Each number is 128 + 32 x the weight over its row's rms, rounded and kept within 0 to 255. Layers, rows and columns count from 0. Numbers have three digits each. The size before them is the row's rms in percent of the matrix's.

# layer 5 MLP down (transposed), 576x192, rms 0.0662, rows 266-290, columns 0-191
089:112088056142171069040154159166088120144150109191106077141095148198138083138151130135089099097129090087115163132137118153062064125100083077117182112089136113155155116160140100070126137102123109098124116124083123155093137147116140155125144071101100159113143137072115125054128145136110139151109124145170138147053119139189131120145151162125099125140102103064118126138155070135112108129113092154153195151116097088166110127100069128136169080151067079071143150102155167098146148165078133108165183131116146142109101130114130161110130180226146097077152097107136137117155125105084138132
098:110145090189079166128124076114088166177120065130108086108167131100101158143111202203079111113151154124142040097101151123145118199134110151133083136136168072149082115105158123155134173046110226099137166107098141093093145162155052119191110175162174145157100148080077105164122166145101122166100117116141089132119139128132126129108132164081141131132128153085110149148124160138117160166100119107096092104159111141147143125150112118112096126103095104122127146122071155113117109119135174154151157140105143065135172129170109098136099112154167082117077180115189155147188128079127171130
107:165139127146126136171123160126137140125138109116116163102100084078119161104156119152143161102134132148147126146146070124116107189151176150133168161097135147206147049061142139163074134090100118111091143140161159135212067122103155038125072142180137161163185158114186137115160141109092094091074151175130140102143100129191130113060112156162146079118151094142150115126137121178117139095153081157185135170108074122174160147067130106164121126145098111153111123139156149124122097120126182077153216125132188114108109098186103129144115100197111121127102160114093174116133124120100153161
100:086094151171105146163163128143123123144118130164164109103125176074035171139109144152061133142069131098125136184136111118149138121186114183076089153173124115138111107117134111133097072115147104087181155098102148092122133102112108081124144072132145138095082158169144143100132110139110148065205116153134150128160131165121106124102085147158170140157124133082101111139144148120087091139117139141119111077141207171082112143143135159142137143155166043159121127078041177094116163151146121089122189131124160120111131141096106096064145109132147108166087102111129112223097067145163064135
098:113082087146086134121117162163119163141102161093152068143148124151140165163114127133144141177136120150189081170106105035189129139089105173166087123137099150112092137152188183120168119176069137094102214183125143127145079103123131178116125147091095104209156183187140128130119159118120085135149174111134163089167159114108163167152147135156094135157136084160148087083094159146166114142153186104097134068140146168152153115146120135130176145181076112087136105147165117132122113123128117065062160126147096153126063152134164150166123080158105150176113125138172184155141130146149104147
103:131118160092122127061178086131136174210110088203127108054147164144126167148147161146131119101111101104129127111137150137086142130169137139133173140124151126121145087118153076188116149127095218154144162087223149139099078111104113129070048116127045128136150114180159148118155149127110186095114064055119134194138128109126133115110088103180113127152056125144096148054110174113076116049137140164093112109117158147129133083131132118132112158107143121100152091118173124133160109098133119146127133091103091098106115125107143136192141154143091149169146109103131115116183145129126136082
103:145142104113163149156149103150096135123093099151150083150143131138147091090118168122119149094108148133108061178068170143150181148116150076115163139128126207133120116156171087125114134034145180238073120156071119106121108123148099101168122126134161182165087135138120087143119067122148128140126099136157120153069154111146181188146073118072131114123116154164105151178155136142157126082093155094149099149124127162125130177171093097104188177105155131157133085161114142156149181123153050136135153062090177081099141114143125141192078155090114133149136113172139155123144135109134158181
095:086092168148165128138086064169112161103173139118118146129093071129187154154155105054152117153110176171163081072138141196095162137149087122124153122118109148082124139091116107109165131103113199110159090111109056163163092138093167123161132139116165107125101127172120153135128109169100158128135118089149156070181149182136138180157116111091112156134149154128108034130161094094103131139159221153123149124148106068117106124185136166126106119130086124096143079128149131073088129145116167127153147164091136184162156161129169118113132065112178155136126162082119181121112066151143167084
097:122169106062062054109169159141163201101155161139143118111120150079113109159117119120160071037060129168099154114191103102189111104134135084150112081151135125130109170158100215138190133154089145110138142152141109167093128134134123132152109197158156080144159101104141129159133086070154152090107097095151113134095111120134131088104157170113144109108155105110162122205124174145139114081136135167087190130118062137120167142135107167123165148145145140153150144115133151145112144091094117071153139114090159078109124114110160136067174140121151158123071169096085102172069108091128145115
095:133071092095145158145138126117092122141114178159106205153135125180104091117130076136117123120115141094151118065106113143121113112205097158167116117063101115099130115071118129107094089148144155095105124124182191162106131117090210144124120154071153138168138101078115164132151098105059157125083188148149121145171167135131127126157150093127122070130078156068156122130107156115154097124154137145152168100157104085130143158118108152098114126138129118098112109119104139136179132116038138155139093128174058127096096158133221118109182143139147159171155096137217135118098174157176192173
095:112148178102138134108113071176144153077144136109128069084138098131142203145103129089175122099072114127107127144175149122146063134067119116118150090149139167183133108107145154104133188137151111118121104097073143079110142151109173094135117138084133149156182122118115181186073143106181115151215158130130097111098116103103210148200137125111122147142125104180105129139157152144127106127172085148097159163177125164088097147122190134083099117163107165139096131093125147111138186127128122155152112154140202099130165143157067122098131175151179174154134174143117065181121125111116139042
093:124123078115158117154162157140142115123181116083136152078156078088095110085135118118119141113181061140084189087102187107113100161132133140201180158076081123168104121074125173196114121102142119131182190169109107137077125122077119131083123127123059144116145086162152191127134180096117145059094145098149161196101076140104124097148127083136127134105135119108155118119115138075112136157093186104088158134168124125183145056151166130124197156134200088148153136157166131125102131196153139153144170121100133089141158179090113098165148104118134122138112115138168124122132099122142166073
104:091146095086148139107157161134117131150179190112148163141095117168096159111117212132111153098119133149115173118132072126122135096108117065108098126092077075134159117125089133144139071112128132099125111195180190113195104061105112154079121127145126105110087148110166075085127148097098098155143125188113130136152135131115112087098152170109152080163116098113134121141123107139088203171146136162139117103171115212149055081132120178054123110129127090105137119134098114111169094077109127185094112059172103151079050151185136135193144132110120145163121173119136142122113126118171146161
100:098140123158156099111137069200099160145129162145164181109148112178125061113115091099094095123123205102112150123161181097134099118172086217061141153148151119140081150148095167141087128115121149174111098163171111124174156152126193186116138133137116171144124128110113102115129167092150153103157133159124113063118115088159098091190146145129115118122094160124120087127132171145127079098176104069112076075150166148119099162118189101142149066108136109091159133139067168176140177121035098134131143120151072148128156146113168155138138150094067125142101099145110104169123173164134146088
103:081071164119152159127082149085138140096147219098052128102110102160137111118126112133128128143080151115112103165110123078183191122155132130129177117164123055109131142083143117129124118121146131132077071088136094144140127129141084147120099131121132118130112166099108124161121144147145068156103132071125101112155089164129126061139072100150156148132129078079129091129160138158058122143072061139163099106164166128156065122070215077158102169069127126124118115147129114122060101117096126155146110103047117155119157116146124125178130158151180181079116116169160134151117183122160061156
102:114140080167191172142157127094122123185113144096068168157095141111050176137151099187112087130113075130107109128099147147080138088143116149152152140192109141132050107129116072153183120152128097091101131175093243175115179149176215169163101166134136115138159149110146100098169113137116142121153134100098057164125171171078148169142152110143113094170134134129124047104100150128096132126084193120124127163095131107129127135111125094159123119098108113167071073116094103122122162118097137125092153152097121146147143139074137190122128171103142117081158084134129123127115121094071139118
094:094135165167122088108116087127153193097161169096113133111101169143152143121140108142108106156107142089100107151157105117128181123111149125183159159170163141132155117160074141129183092156124080117157157166141182149161156137083127158210111074136167132133141093067168129142167168101117108085168174108126134090076198154122088114113084135124104184100049100105160141115176105087100169097167125040133150145108164114143120069135127131095110141105116140089182110158107090112111125124120167078165160111138157107127116174162067088101106027174172147153136099144119169155113118089125106173
088:144168207144146121118189165099108120124181214163132141147131149155080117117128089162104102142169135141144111175132109138102163115085108090163036105130064137116077112132133202127170098126139147071128178150136134110153153127139179147137142158144159107113170094108148141132094113129146154158118226128126110137177190070108066098087116122162104126138104128144120120073121151131157091145134092115092139083098105115069078138160102112120127106129087112107115068145150196097146144051199104106126106101093126114087117110126086097123115120120188143164209135094125160134179092092148105133
102:122147121156170213121109183133138132122148173169077133154118186153096197146177056102165079158134106137109101143166121138113106144116121123116111134161114092085090127148167104162059154166148142098128118116082126106142107155130195172112113159150166101083144078157154102113136130164089181135141108056104122061092161130107161176102128150125137124107096202097181125152116117134168155123118144140062124147118134121138165072099208105146118161166094122111058138115082100114081095123072087152140130066100084100133080099101121116107164138162113079157104140063114149143170144078160142133
093:109186133106129089077146153147122119135115064112063169127136134125081132123102108149097104148116116093098136142117145180113069182125106128061197104120160088103114142157183187151116080105121108178120078112157090108155144190120060092072133115139136122086082089114058169139076178080140133148100138153103138130128139135122126187111134157121161136119086172096124138171179122081124093125071077066090099130107121188154095100166124194106166109142151126138108085122165119142149135134105085133148075102111103175183156172135137116055155120099086137112105169091121134164113066107087109098
098:142203159135122137160192107139089156086142070131130143169131058154119091160084136141123136124105121137125153131126132092182125099150090146071098106072106121111110141130174153061086136141124232144097148130146076135099143085104149115173094139107161050148116113125057121121135149119121117124085109183110134120179081161169154117128131063143122183147172139155141166129172116137108103108123100154151111141122127104163107113094100092107086121119117107134103038108168186114181129081138130170103147169109108118116139109094186183139131145056160095155090140146118134150093129081053182181
101:179132125072148141126091109150059133131079135163127123118179119102114137119095143115166183085090131151145129080130089139169137197171136123040142107079133123087114107102115085142139103121109153174160139122128127093122153066149148190098117125117137178111106140144152166128188081084160111118123154128150176096105049130158137190160175151151110079128079153157120096125100095108096044151113121125082091175178101146170160125154152116153146166102155136072126158145164106126135158135157161105163100155185167086120147135171107115144130070098141090120169092103174115147186059179097172089
102:079134069070139120169096135112122133072119147169100189143121106124121153088157134168159102144133112116162066123064104119165111142159191097146120115155151107114120086095172132151156092130074140123121129160113152130129135173132145153193073099123129113132124056138104151131173148154089129145077139121098076089109150090094130130099150100172152144089121109098073193102119166122099165205116161085110110136059211159129124173154097093119157070134149145144213072118108097092102096155096075139089092133176074100110150130130096110086109122172177118104107138103157121103135100114151072178
100:109141118057138141185103113127105098105131126177178148172113113147121176162172105097073109097104181171169129171094076134152140152178115150090131144145182107124150145123143180188195161125169123147125154105087137096096082137120188123124106101189113044136112115096116127125089131099085155097132136112164152188157134091062101074091087179147101097162134155087134138102103133076129117107131125102160131128160135105115069085116167143168043153137111150118115176109106108108164158148062163149101176099119151146170105153120151152181097086118114121139117118054184098168107130107106143066
107:161106177141108140161163072091106082125119169083170144134078093127122129100130178112124096108162104160121132130198120106100169137119128149108154133114192164196097127126115132132180117162144127187083185146090122106205118108082123146081116118129108131119151116107144109105097158143210116151155196121166119122161119140097105187152117124147114155188169173157139134136181112128145159125125168121180088090141081143141122084118137109165186095026154100156104121118131173122107157139157116117089170167126155042090122155145165187125085103125058075075155152171144097134149156155156126132
# layer 5 MLP gate, 576x192, rms 0.0663, rows 267-290, columns 0-191
100:079123097188129114123086119125115130131101117101041116122099081086168099150104135171143176157140177149136108180132122147145075149115156157117149074103102101123145147105102119162145114082145155128220199147196108071130101108177108125157157112118090135138161185093130143101109127149125107095137164151106111099189064123136094129171138161116133174174150100083146118161074139145103120169107096072153156128090130135091162133170211081170159130135092107150203183105120115130113162161127171131110124114103134144137149064093160138175115171130125168143121105128141134157100105026077105116
097:184105167131126052118135170129062120176114087136155128164146150138127183160102166104190091078085099112165174117130135146139123129194139097099144055106092123115093107105124183114096175082103126140145174109222072121134161148117151086173160173130133155161169158115109141142128128149072141155077195118146139098097109155198068118106140165157112142104142056149127109161162099143130163173143111117143160135146142093123105152075171181117139090133147128140139059122145136166119108134127118171083156139144126067091130141187176144148133108117114100098191151112140165168182160107155174126
101:128124140085097110105118126127153085152150132130095115115136087135152129175162128168161120140129095103155108122085167098140148139124131086125112106128136181110109134114122105140094184063125099128163089160133107060088096113146147083093057150095073082130150136077121071150099076114125146115101126145145163184139152117087123130139145184140085132134114144123148159105126146129128161127083167112146160124137059086176073086116131109152122072111142188141129096222109115237204107077122131110082153105145086131145170154098143147142095186153193156160122058101101101165166118037134156140
100:104089116128125107155087136097070157153144087123122133120164092154118158132158033114102114156108122082103132121123187075125148122082171167119167140084107085137139177105138170177160142106098127135133140178148082086180058120129156136155125107112164099111160159105129117117140089157166156131067120090078206102164166058196146112116171121141095151119116135116135137108153195167096112113172184093125104125107163135108158093155122140113108026155070113179155129120150145105154186093188148179147145178080109125146176128138155137098111141126098126164188154075123142087118139091126096115
106:159206069125170132132116177123120110122132126097161197119109156143140124087079174110120145127101081177084131113118152163079146112125174130145132097154119124180124107056140112138068100120124101146158089135118083123149140117114106107129141158113136159135128139105143121118192161195144156139119157098160134138120162157148142105110106101134100133101129093120116164129092086052130131159104110073144136067106048179068121139064071109066108143149090155122142089110046089121157129116140176080053192139109093088076148076116146136114181100134099087091083089098152087137177089166154123134
103:105146134093160142142115090118142133110164074122125151170136125151088134094155097110158198139120041100055123099168145153149114118135157113105178123133179073228133151131180052070083107164146147158138120171165157186146164089096152161123168128087104084092117157123099101106188170115119095145146109143135136076113083106148059148159175150163187118154078134150165120140087166109117074116131166121125138120124116172130094128153095102153114137080103143120142129171076134146179075123137092121121151140162118130077125118155208086085100123113150128122166122109102151130135078113065070099
095:129120182131112166079197093167097134157082052113091121111160201146115136126117181148127130155116126081100118068062114141111111146115137107111132080107107110145133095124137155094170170139138125082090171110097096072084177178177102110148106106120125187128141133090143092137167169073143106102138152096157110163088155149094113089112152137088091116119047141168140154143154122184131115143121107139111104101120053174095102110183053124096164159132159170083107167163120144133160123108168174150098109163159087124098138095118114141070139163196103128139105065134110118209153145115136133176
101:112108147121135095105138172151196080132079121160081145084170161133156072165182136040115029127131134164121147142172151103101095133091147147095101163171137110136177144139179123115153175189079085160146153117144117154146154128146150123204140106131209116118153188104119088080099140178155071141130154178105091155086080173139128121095171175115120175098117074166131062157132149127116108107127117144155127154086127105170151109072078049144140131096124091120126131144141113177127168139130141131118191112120161159122106167126146186132148120088136204132095135106105122124120136138109164138
095:111177151107118136155163108107173118107101089113163091147103137170117140098167160123105148141116116108131114057197161090117141114079209106086150146197116173150126098144144121163143118122089061036132126120086133153103154157162182119107110109168074182114150160139089198115100116161118161113180164182077152133113138156111133124151169097147158124125085129167100140096190096126086133126106085088107138144124075113087123123203135154122162104131143117184120140060138101160080090193097151121136078142126117070108129101112126211151113131122146145116173147181092090110175122139166145096
100:116101148084160125144179139154086133116091122122115194147148161129161144170126164178106127152153126146173106090125183126148122104115147114098124182117135160068075116159146167167165130107153093122134118118128083116148093153185132151043095101183164140130133101175146171151178130099108137140109120129125103110121117077151140097131106093108175122116121146133082155158196114161131044085081108098212093086112177139169086153140120093053108115139137146107119151107122115116117082105113165105095147160232108117165072083081130142169102107095108096106137084110111094068177189111157180124
093:129172115164101130110115125195133084147132126112073126111126179112153158162134115176149130118124078225164158130150141139189121093109117131087135136101121110123113168188146121124132113175106122103122093097124144066163153153134177133051112108107128096097152096199168158144108165153143078059075174182151108139102085152124130050114113123180122118131100189140113143180110165140117067137103122141114116174096137155125092194108132119147131124085070165106121142179100166105128147105174178106129145106124091103128094091157102109210069160104113187100092107174132113175119176131119094086
105:154122160091177107090163132132132123166098133136115134112116190171128075185085157163168126136207156176163147123097119055062121102100100106123125124086129166085111161136112103020173116170128125155130153151113149144093121071134120113152077091100147077066127123112169160136082134122098153150096152179116136115144155137109116100100139179128101125120165115155114148085106112101167166083203134110138066139171099166087132120155142106162146065157175121099129165126083091104164105130153094126049054100127140149167077154158112123173100123140105151104151143161108075197122093113117136107
100:097136088117074170117175093113162132128159079141151133152102140163097190136149218114102148086138157187082133131127108095160157072120122102153098109127141104057096134112137109073151144148134097140091117158119104105143101076151134100103148143175122127115169144131119124121163151143072127133080084103110079086093135131173146093089129085132075089153097118174100131085168157204196145178134160125150080183138186170142189135120100149136091125160132114122051182115110194106081169078099117075124156132105143081081144144105170154165075122162166124138111155152061151138114152144133123120
103:134108166145206149129143136141071182137118060140119125103187135132111186190102136131152130170079156129123156141132120095113116126085120115119174113119174125132138108172071150109143144133137130169084146076119170143171059118140072133130162152082150175125116139131095107172118166150156069080183171115110089119113112180161130173181134148164171100153137108137130139116126110153184067133112074139087086118144098151141190148125136156101137175170085148064182087134098094171126155139105146099145130152174186144137140189101091157138072199119107135108135078144104110167155113168207081125
098:123155135096127094180131138174126124195112103114142100103160161112148151127177109109137115157122138129107121148069104092110147087184145165101145171070181136111085128149112137182154170161069167176052140068182193141105123099121125075080101113149119194084108134147172125150097158118166111084116128128131104139139110077150179186127083121185153180134114184094162186065101152133132102100107169150121128124151087137157092165149088114165099168170146110183145127134104167080109177152127113155071133146113181090144167129162133129101166160136171117123122145138147163036103129160133130176
099:163090106175121118110174080100106151144098106126136130076067182105144111114118146180172076071140122106090139127137108106186125137123148126111120120132066179131092180087174150125128108175183134126168144161145112131108203140108139136119131143102097098184086132145209134150132151127193078108161138137168096138123217083126107130083150140095052114082106106136121151075152158142133186139146088118127162172124126146134098138184149117028149098178151102097187122117150202102080120172148112108141160126122146165094085187091154122126147119103133090104180110158101126126127144127104139077
095:140057129092148173112147159055115165137119042112190156165122087173135181131146118101132116108123082108165132107133170100207109165104077140089110088137077124133103104142090115099082093112098148116135131125123127105124140122148135123113139126114107127150156184170108162140178137136167116133100148153071151094188117098145157191137156178101121120077116116134131112125183137178103133136078127118140172170155146153102177153079155082146095161122111118221099108121140196136146140188127148108180151130120136170100162131076117136031141119110170094153161173076159112133091134164074164082
107:096104124169185152137130111138141112103180155046122137140091105130127190107131106137175126206104122080138179153172133094126055178122085116134163138103127140097136155112113068143105160169117103130122142154063094108151151152150109085134120107075115147105118174113150129129132133163171152143166094166063153099153102168143209174112118126120089113126148160111106104162157122163152037116105156108154114109102155119080109125037154118102181167150141134181096148140099140114071163119145111161090122105102078080159102096112164128105187114149095100075072082147118168159126164071174155129
091:073129167118149088120125143125155186153082085169123111127178131136133093128115130154108086195129158135112110163130100152102073147143089124103186096158176162114070185121181134144099089062164114159138151115177134133147146117140128133158114165133165089158054153118077174113129119066060117154143111152111159128174106053106125170121134125149138132133095115106123168083106114090140133115060067124201106124110144155153152144147120135163074163093159104146112115152191070116134158145058108132094150066113068145131135126170118141112180076096145165160103175049132102081116126091136155145
099:182132092136148050144136155125167141112143128092152121104126136095148108160170063063113137062176134130164112156177111131078165193100157134146115057185130136151114153104079121151118079146154104120126139170161148125110146160162141127130201106097126112136050167133151127196121152133121138146087174135161093080126107094178092107110141150184144165184137203119133122074101116130084135140148190141122098155169099126132115094173121116101159121085162145115158077119113165121150125205088111132123094119141167183146085082180079115151168168118113137136172157122150079182098089177158142114
102:190120167093113126066092084104107184151151055166147153125133114134096112150117181154131128172153124133157190096135165112124165129108149038143102070074148121104126197156109185111130054102105191143129140099115167103118120101112143141145102115078130181095123133131128085146099143074164101111101181104092118079129084112153116165126097172158080039070169133116106141119128117077118139134168160158149140141116139083113142130198125141221168117135106102112131118124154184163143162155119126122130123149162180074145093108098136119103115122102155073063132161180078137142101138124145149130
102:107053126128136090157126179090102124141157126137118153120111162125106106116054146152083140132136134151149114088097143100114119148139137149030055148098089094137146136115154106119149159112154140121165107149164158125098070071125144141098138148138141095118152189141183092102118106145108156133078201117102100143125119138118114172125144165118085138077127131169065159145148111090137101107146063201127077122169167183120147115096061145084202096117189084115041047124135156180151178089143122151100159131115150120127155157135197131166123096117107138144148098115129069176156138158132114167
105:160131156083086124164186067104108170108126170140131159109132074128157165138128136062092114123129170115094153099143076144100133122110096147123155118078178112173127110133077185124153112089062119137151067097127133131172128126145149170117165102077150128153185110095091108089086167158118089100169127085118107193144056109188158138173133087171164114115111176145146122132138171183188104155149131111142094101080117129123170144072133108123142102116170179116120183165069151096112078123075163097112201146100104046168118179176130162122154161148152108119121127112141165111096119089121100133
096:136117112125115171101057153114107113087115118118085143133145116106134186140133130072114195178115162126098159154163120089077162178120094087109119134129134152153117125096191127118128143139155105122148109123137163055159171108057108115121130174091095147120085171130184114172106149159147114112019089053124064126132126144119146114117102092110060200114158107077105153065187137097107152169108144080120088131103073122089168083099124144101121103141165069205137122138136083124133165081139095153137115151097148162127111158105153118156092146095116153147100154124158132181096069166103148152
# layer 5 MLP up, 576x192, rms 0.0661, rows 267-290, columns 0-191
099:108120178118104106090123150083074117131124146161087128117102095070065166160125130185087104094109112171095078126100091177080084117108126138116151132140162193085122152086132104089092163079097140147116115137085147178133145100079116163098115060147151122142110126151089093114132127119138133085154070132135107154116149145135148153104213116165153151135125125148168097161132108111119200081170118115211160139082053116146124098149157186131160117103076153159135126146136154104123119184174037117090124062140123108175157178187141178112110114100119134117184167160112107167110157143152086135
096:184150141145181065150133133098187101116114151129110100071108100055147183143134085162106101166181079158154118152116019114141147165124158123126145166105159166144134156145131072156108147159108160106110101107130172154155135118085119069128105083158114105140145105136092130096106180105120129117133067169121142097068120089179097179110061078152111100170120167142167138122096131137153154083177125108134090147119100135189137143105057132102109154082098146121136112106166147171142120135141109088150133115085156109110092085213080106158120128179169201100093144132097155164097185139124146143
094:132110127107195101143083218114135142097146099121140054157078064095134117114145140158123115145188106149129119131157158086119137118089179097157170130127135077149160151134090145065152142104086168120105127132154109113149136120095108165061110105139188189138163143196148112117123105117089081115149124159160162075139137168109122154138155189144189105104064158092139157114084141157160158145099142108075088142110178113122081153109145104130069136115115146144110116179130194156066144081136108073089132174114086153142063133132112107093078084132107131138117110091149063127129115082163091193
099:159128145130144126120109126155098135097129136118174163164108148106139156124096060148156134173211135020105177095140160141127141156140135082115089138131120151134125102140107131126146124137103217143198125126104131131077135120110110112084140125137159182138085130105132126171116128101152162139131116198138122128125125136112118140161066098118141104122175103107176049222125152076118092084141109154086148123078165135154119131167178145100098149117135086162113175207166122114153088067153093112124116100117180097070148116079128130039085117153159083143097073110083100122185159121132094103
105:163102149118169114125112130099122151114127109165092105153155106146151127167102074157109063138131117171125096079154092114145116153167176132068197069096125139150160130137069093107132118164148110129097102167137106130070108169109093138108150148157137123118095140176135088137159128132094085159153093119107133137137128159085137122194091155100137153110130136164112096120079080079102112080153218156123057109062160081097078114144079127106133088160169082084160102098218143207150096132115090111114120152130119125163012153140099147088085132114180087107149112159131111117103131133110171132
102:107099099090183110169106179120151093092151132099117118179130108127161113098056116101146156096167091150077123114154165123125157156139142209092210111147094107172102090092120115126184089116116164047054127091097097108081130090104067134174162076087132174186101116075076126143081083109184146165130141142174157087146106147090097153125116174121141141149091108148175129128182099137150099109122097143192107092101118132150117142182146096119142135147150119164140132084149092139121145134181148112125166105078119146127168138122115168128176118079120172137182210153124146136164151129162100129
099:090059153112117107186155156054124145181156130140139162139124113097085092150140102127160102129104099138169151102127137169119158129111136054063102148104166151114129108118175146120126124146147116111140168173184186148088105163202112140064112094119146110103116119131110142125140138156124176174123118198111155164172106087119203102088171138147131127148147164138145132152157080189140098161053149140131150191105133138151097133149109101118044136196170130154148114184106132142183128160129086168107137116228110138106125110151177162163194115144135100102145115165134088160132168145161100167
102:144147120160140152087157159125151085118129138194111175059149100143135076097160181120114142136157125179116088091126070146135120155180108070131128158122125126131123162092125066088125114160145119152115107093151129160125178138162108177153183135182133095148071202106097122095123064124056086110121106132135074155107171143141100107113179170140109130128132039105104190100126083162153094212103137133126102131133160050084158164154115106125155143090139099130158077155188113168161161174124100123180132091143128188129129143114137114152131144139141173081156116159077085135142094115111126194
098:164188147159134136088115105093141156147114141164112100085108065135138142121113171118111118089144117211145114169162191132111177175093126124128198135178163103134094153179100157159119138064081177189125086130102081079104139135170118083114112134132112107102172122125135145038108150126167098131142158088117156127092154140146163103100139093132116171102184100154170092164122082141118132117132129146097100099077139175092125111115136112156131137095094123128124173163158076130059104124232194111113175161077193128165123103078155175119095080146093159138109144102125106174124125107106094117
097:067084159139117110101147153118084153173211120143178119124136107134113099128120157088182161160115140119123133126115153110128078113141130175123101114083104113083159096128127110152130195129168134074081165112159151108076130104161114153164054171195156127123119102116108151167136118070012129145129098128154059074133130144155120064136178119151171180173089135122148145075129162133104094105103136112100140100173113121152122098104088115133167220139105140104119129105171108100097138102175165145128171157075117108160122052164097105187130096101126094173133100094120171153127079159130122113
089:121103158170110170147144089158110125183108118157129097147194080164143140121191143152083158124094152086147153207140109101191087142133084117115082162137093132098120146079108122100148119150090103126137160126115097123144169090158149161119141160189127085164171111130131146138159095124137078173171125189104124130133145174167165162167149130142120153143154064153094126109143140145154155144107205095070181179081071157157132190115044135131119033154130173153105175072138164146141153113157098091127089134129070140137131114162145121176102128086157110092143133101159152050115127100099139127
105:110205162148118128177167130128122100186170167170137126179176087100125119107149093094123112117097143134119111127131185139132154106163142179130112123142094123157124134102169146172045092108167143198178132098091102090123143151154074134133148116171103173184114161162117093155145134185181146136189101127072149111146104140070128088157133132164105068112066163116162106146131121083121143080111141136096176141124131153144125084129206114165135123078099185163118123114111158139112091120155163098170125124104091140185118114072124117132118066064153136171090096125182141088114149186114210111
098:146167147148120122152131085138091124079113133132095156147155137099126155121114125110128119153069195175131168153158105146107093189130132075124169191099142127178093158163180172105154142088164158124072174100105122122103134178168150091062151165146028135152109125119154135086108124089093098168103181129095155091104103079070163119211151152132107114160147143107097169094144083098130137153094099150100195133125152115140170135080120091150097082129154129199124152116132128137173144118090154110093143118151093147148165163098127096128136103146125174107088161174151141157085119058158127036
109:140139099047084120096157148107126096137137114107067120098093095099048129123156118125134123128076180176135114160086103161074174070094138125101104102098144155125090117188097124139088166102112169120121123097161101145162140186142097116162098168214116100142136087101132131071098106117132143136162071152136110115118160142112091182106138117128207188195115069122126155086112100168107062171121146107093084128109091133163143115138119052140097049107161110139150125115131106129189138125198140144095130176142080089161124079175118111160140136100119141140165155163132086147182119123162117139
104:084140128102206107133182150107132124165155117126060153152164152145177151091132123116141163154093146184135093162125130156129070157087172166139137146129124090128178090114083173154094151136139202169128138127164173129171137104159099141154160199185062193140084165115170095130138088110218115097129086149096068145141163121115172152132110114085127171099124160122120095147163124075151137181196115104126089128150102162117162141122128091126189137110126145114163094148160073173067143137167072149130132117126119124127137130165174123199134097178107207121147164125110111118139122162161110134
098:069149162125144167131141207128132144111093119188149119150163070131073113156065108095112134142128105088171109106114072142057062097125156147166129141127141132064150067077084129104124122096144128091133166128180136072083094102148104138145094106122131078157167162110121120189154110092137104163143069047089151118150088098131091094089147085146106188097109108096149068092073075120101144129089118115164108126146086161123151081117101107121125093123160124134105102156145093102179121078044122150078109113179144109125101070203130119129137129127152111112096121154081137172125135107136104142
098:114215103094165121134098088095124202093106101118151092205112137107208117184075120153119120126097071067122163038138121175148088136067151091131146084113139102180173136090146113146135157080099104066160129111095073168101143136147129096122102182111164136141165120154151098132189176159131112134157113155102089202116127119090147127160095201076125092133166113084147152114149138153155122151133141140064103119167114154094176155095127128134152145166144118137145145129066127081130165108149111197096145175116117136148135127134129123135173090106166140175163154110154116126127107141180155158
109:110192121151137126117188201160126108096177143181095136143159150134181109140159073120200102167132098078139078130142167177173126122139147068121081127138105141123090145199161190183138137118168116093071158117124097073076121147199155141125122162172136146151115179161081108119088152129113079134103182128159142136118153146131114147122125134137207152112090138129130163152063107190063154144171153149066143138129084092177121080105118144147145086150130134127081122149073167164147131123046146133134153093148077107091144136151109100116116136139140153132156089101096117072165144097150146157
098:175183174152039049066154134101172113202139098119124080072131120115156134099105126132170149127111130190111136119136105125117101160104155131057125167157119162168133162125075109173138149166122136118168118113162112163140109061115127138146081093130190102141118094123113130106137137125148122081135059116133160181119124074149138177093141086141101143189077131119082122146140119197127141176168115147102187072102121112152167160168102144180140148072140110103197112170102114137141125166136157108142177133112105092089119099098112165143200138153127136177183090112111146097111140083132076153
096:185131074107114087159161132159190095134132133161138124090106096161133105175096176110108161131104098158179155132129126156137119162144179152131120151182114139133199124106088106159131116103080093143121148181168147093102164158099162168146165134110120140112094139070132171109130127074125147095113083128125087090145142140110109043121172093126130146076170077110166123147091093159152078193135174130099126128125172154109141051117100100153144140065137148163180109112104120161169011147123147119125176110100115078143121152100078125115060142084158141142128133190152052132160106089158138121
105:101162118173113141164137120112167217114118143136211080126069142122177098124152089150163153156184124097120102171125144143143101182111133126142158090108166106113095153129107146166196103076154181111137222157123124112161191174061135141129130142168122170141123154146112103134151116072149099114123091108112161131115113100095078089138142111208178133096149144162136144116180133168153070115129168108092176065125131136098169136122129112088110126129046087134087134112028141084090084113127109150148069124135111094150177096148140130108146132155156102119148116165130166187135131158106114111
093:122151119087122132073183143180134100164175113119123142128153123093018127174160110105166119080149135094178089153101127101151120124124101150154116169153097133150127075125098173100163127144146179155168095078101151061122176150183139157131161141168174172154112120108148132138114164085121101127139172166103131074141127099154063150128148124104110114133086140149077183095155165153105140129150142109165148104050159135110086127099090079167151123117101135143123159144162081095079163164151132100089126130125141133084141178065139118144156085095193092195178125089117104067177083120194140149
102:120118169090098191178165183087150152144145136182128160050085042081136118093090179122086106137145132122129120186112126167115087193157084171096135095114131099138071101143097148158119172062092103134172131134164116148136135108119150136110090134117127124117141139169126175068167105157129113157135157097090103135132173131098192149117137091133128129120132092127124167086156152117102160125120162085071135128120083117121087160151126111074101147074114171118092167192125158084151111083054162098126155100158144103171097134081122219120091087130144172136135062116153167136123136114189108106
101:125094080173103135142204056123150119180119160125128068117175150077107113072122080150114099071209068145107147119131118120125156094094134116125118158121108133108114092133089122139149125154126121146114098133092113173147105142180088112111128102082083149061103132101143114134087111126144090128121185153126098148139092105156119187137153095103155097177153214112139127085162130116177114139148122115143171088204093118190131146179101126149165078115154098111099118138089128183149088204125184113093162156068087116138170128177063183098119115160110099051123135140161135131104090126112144145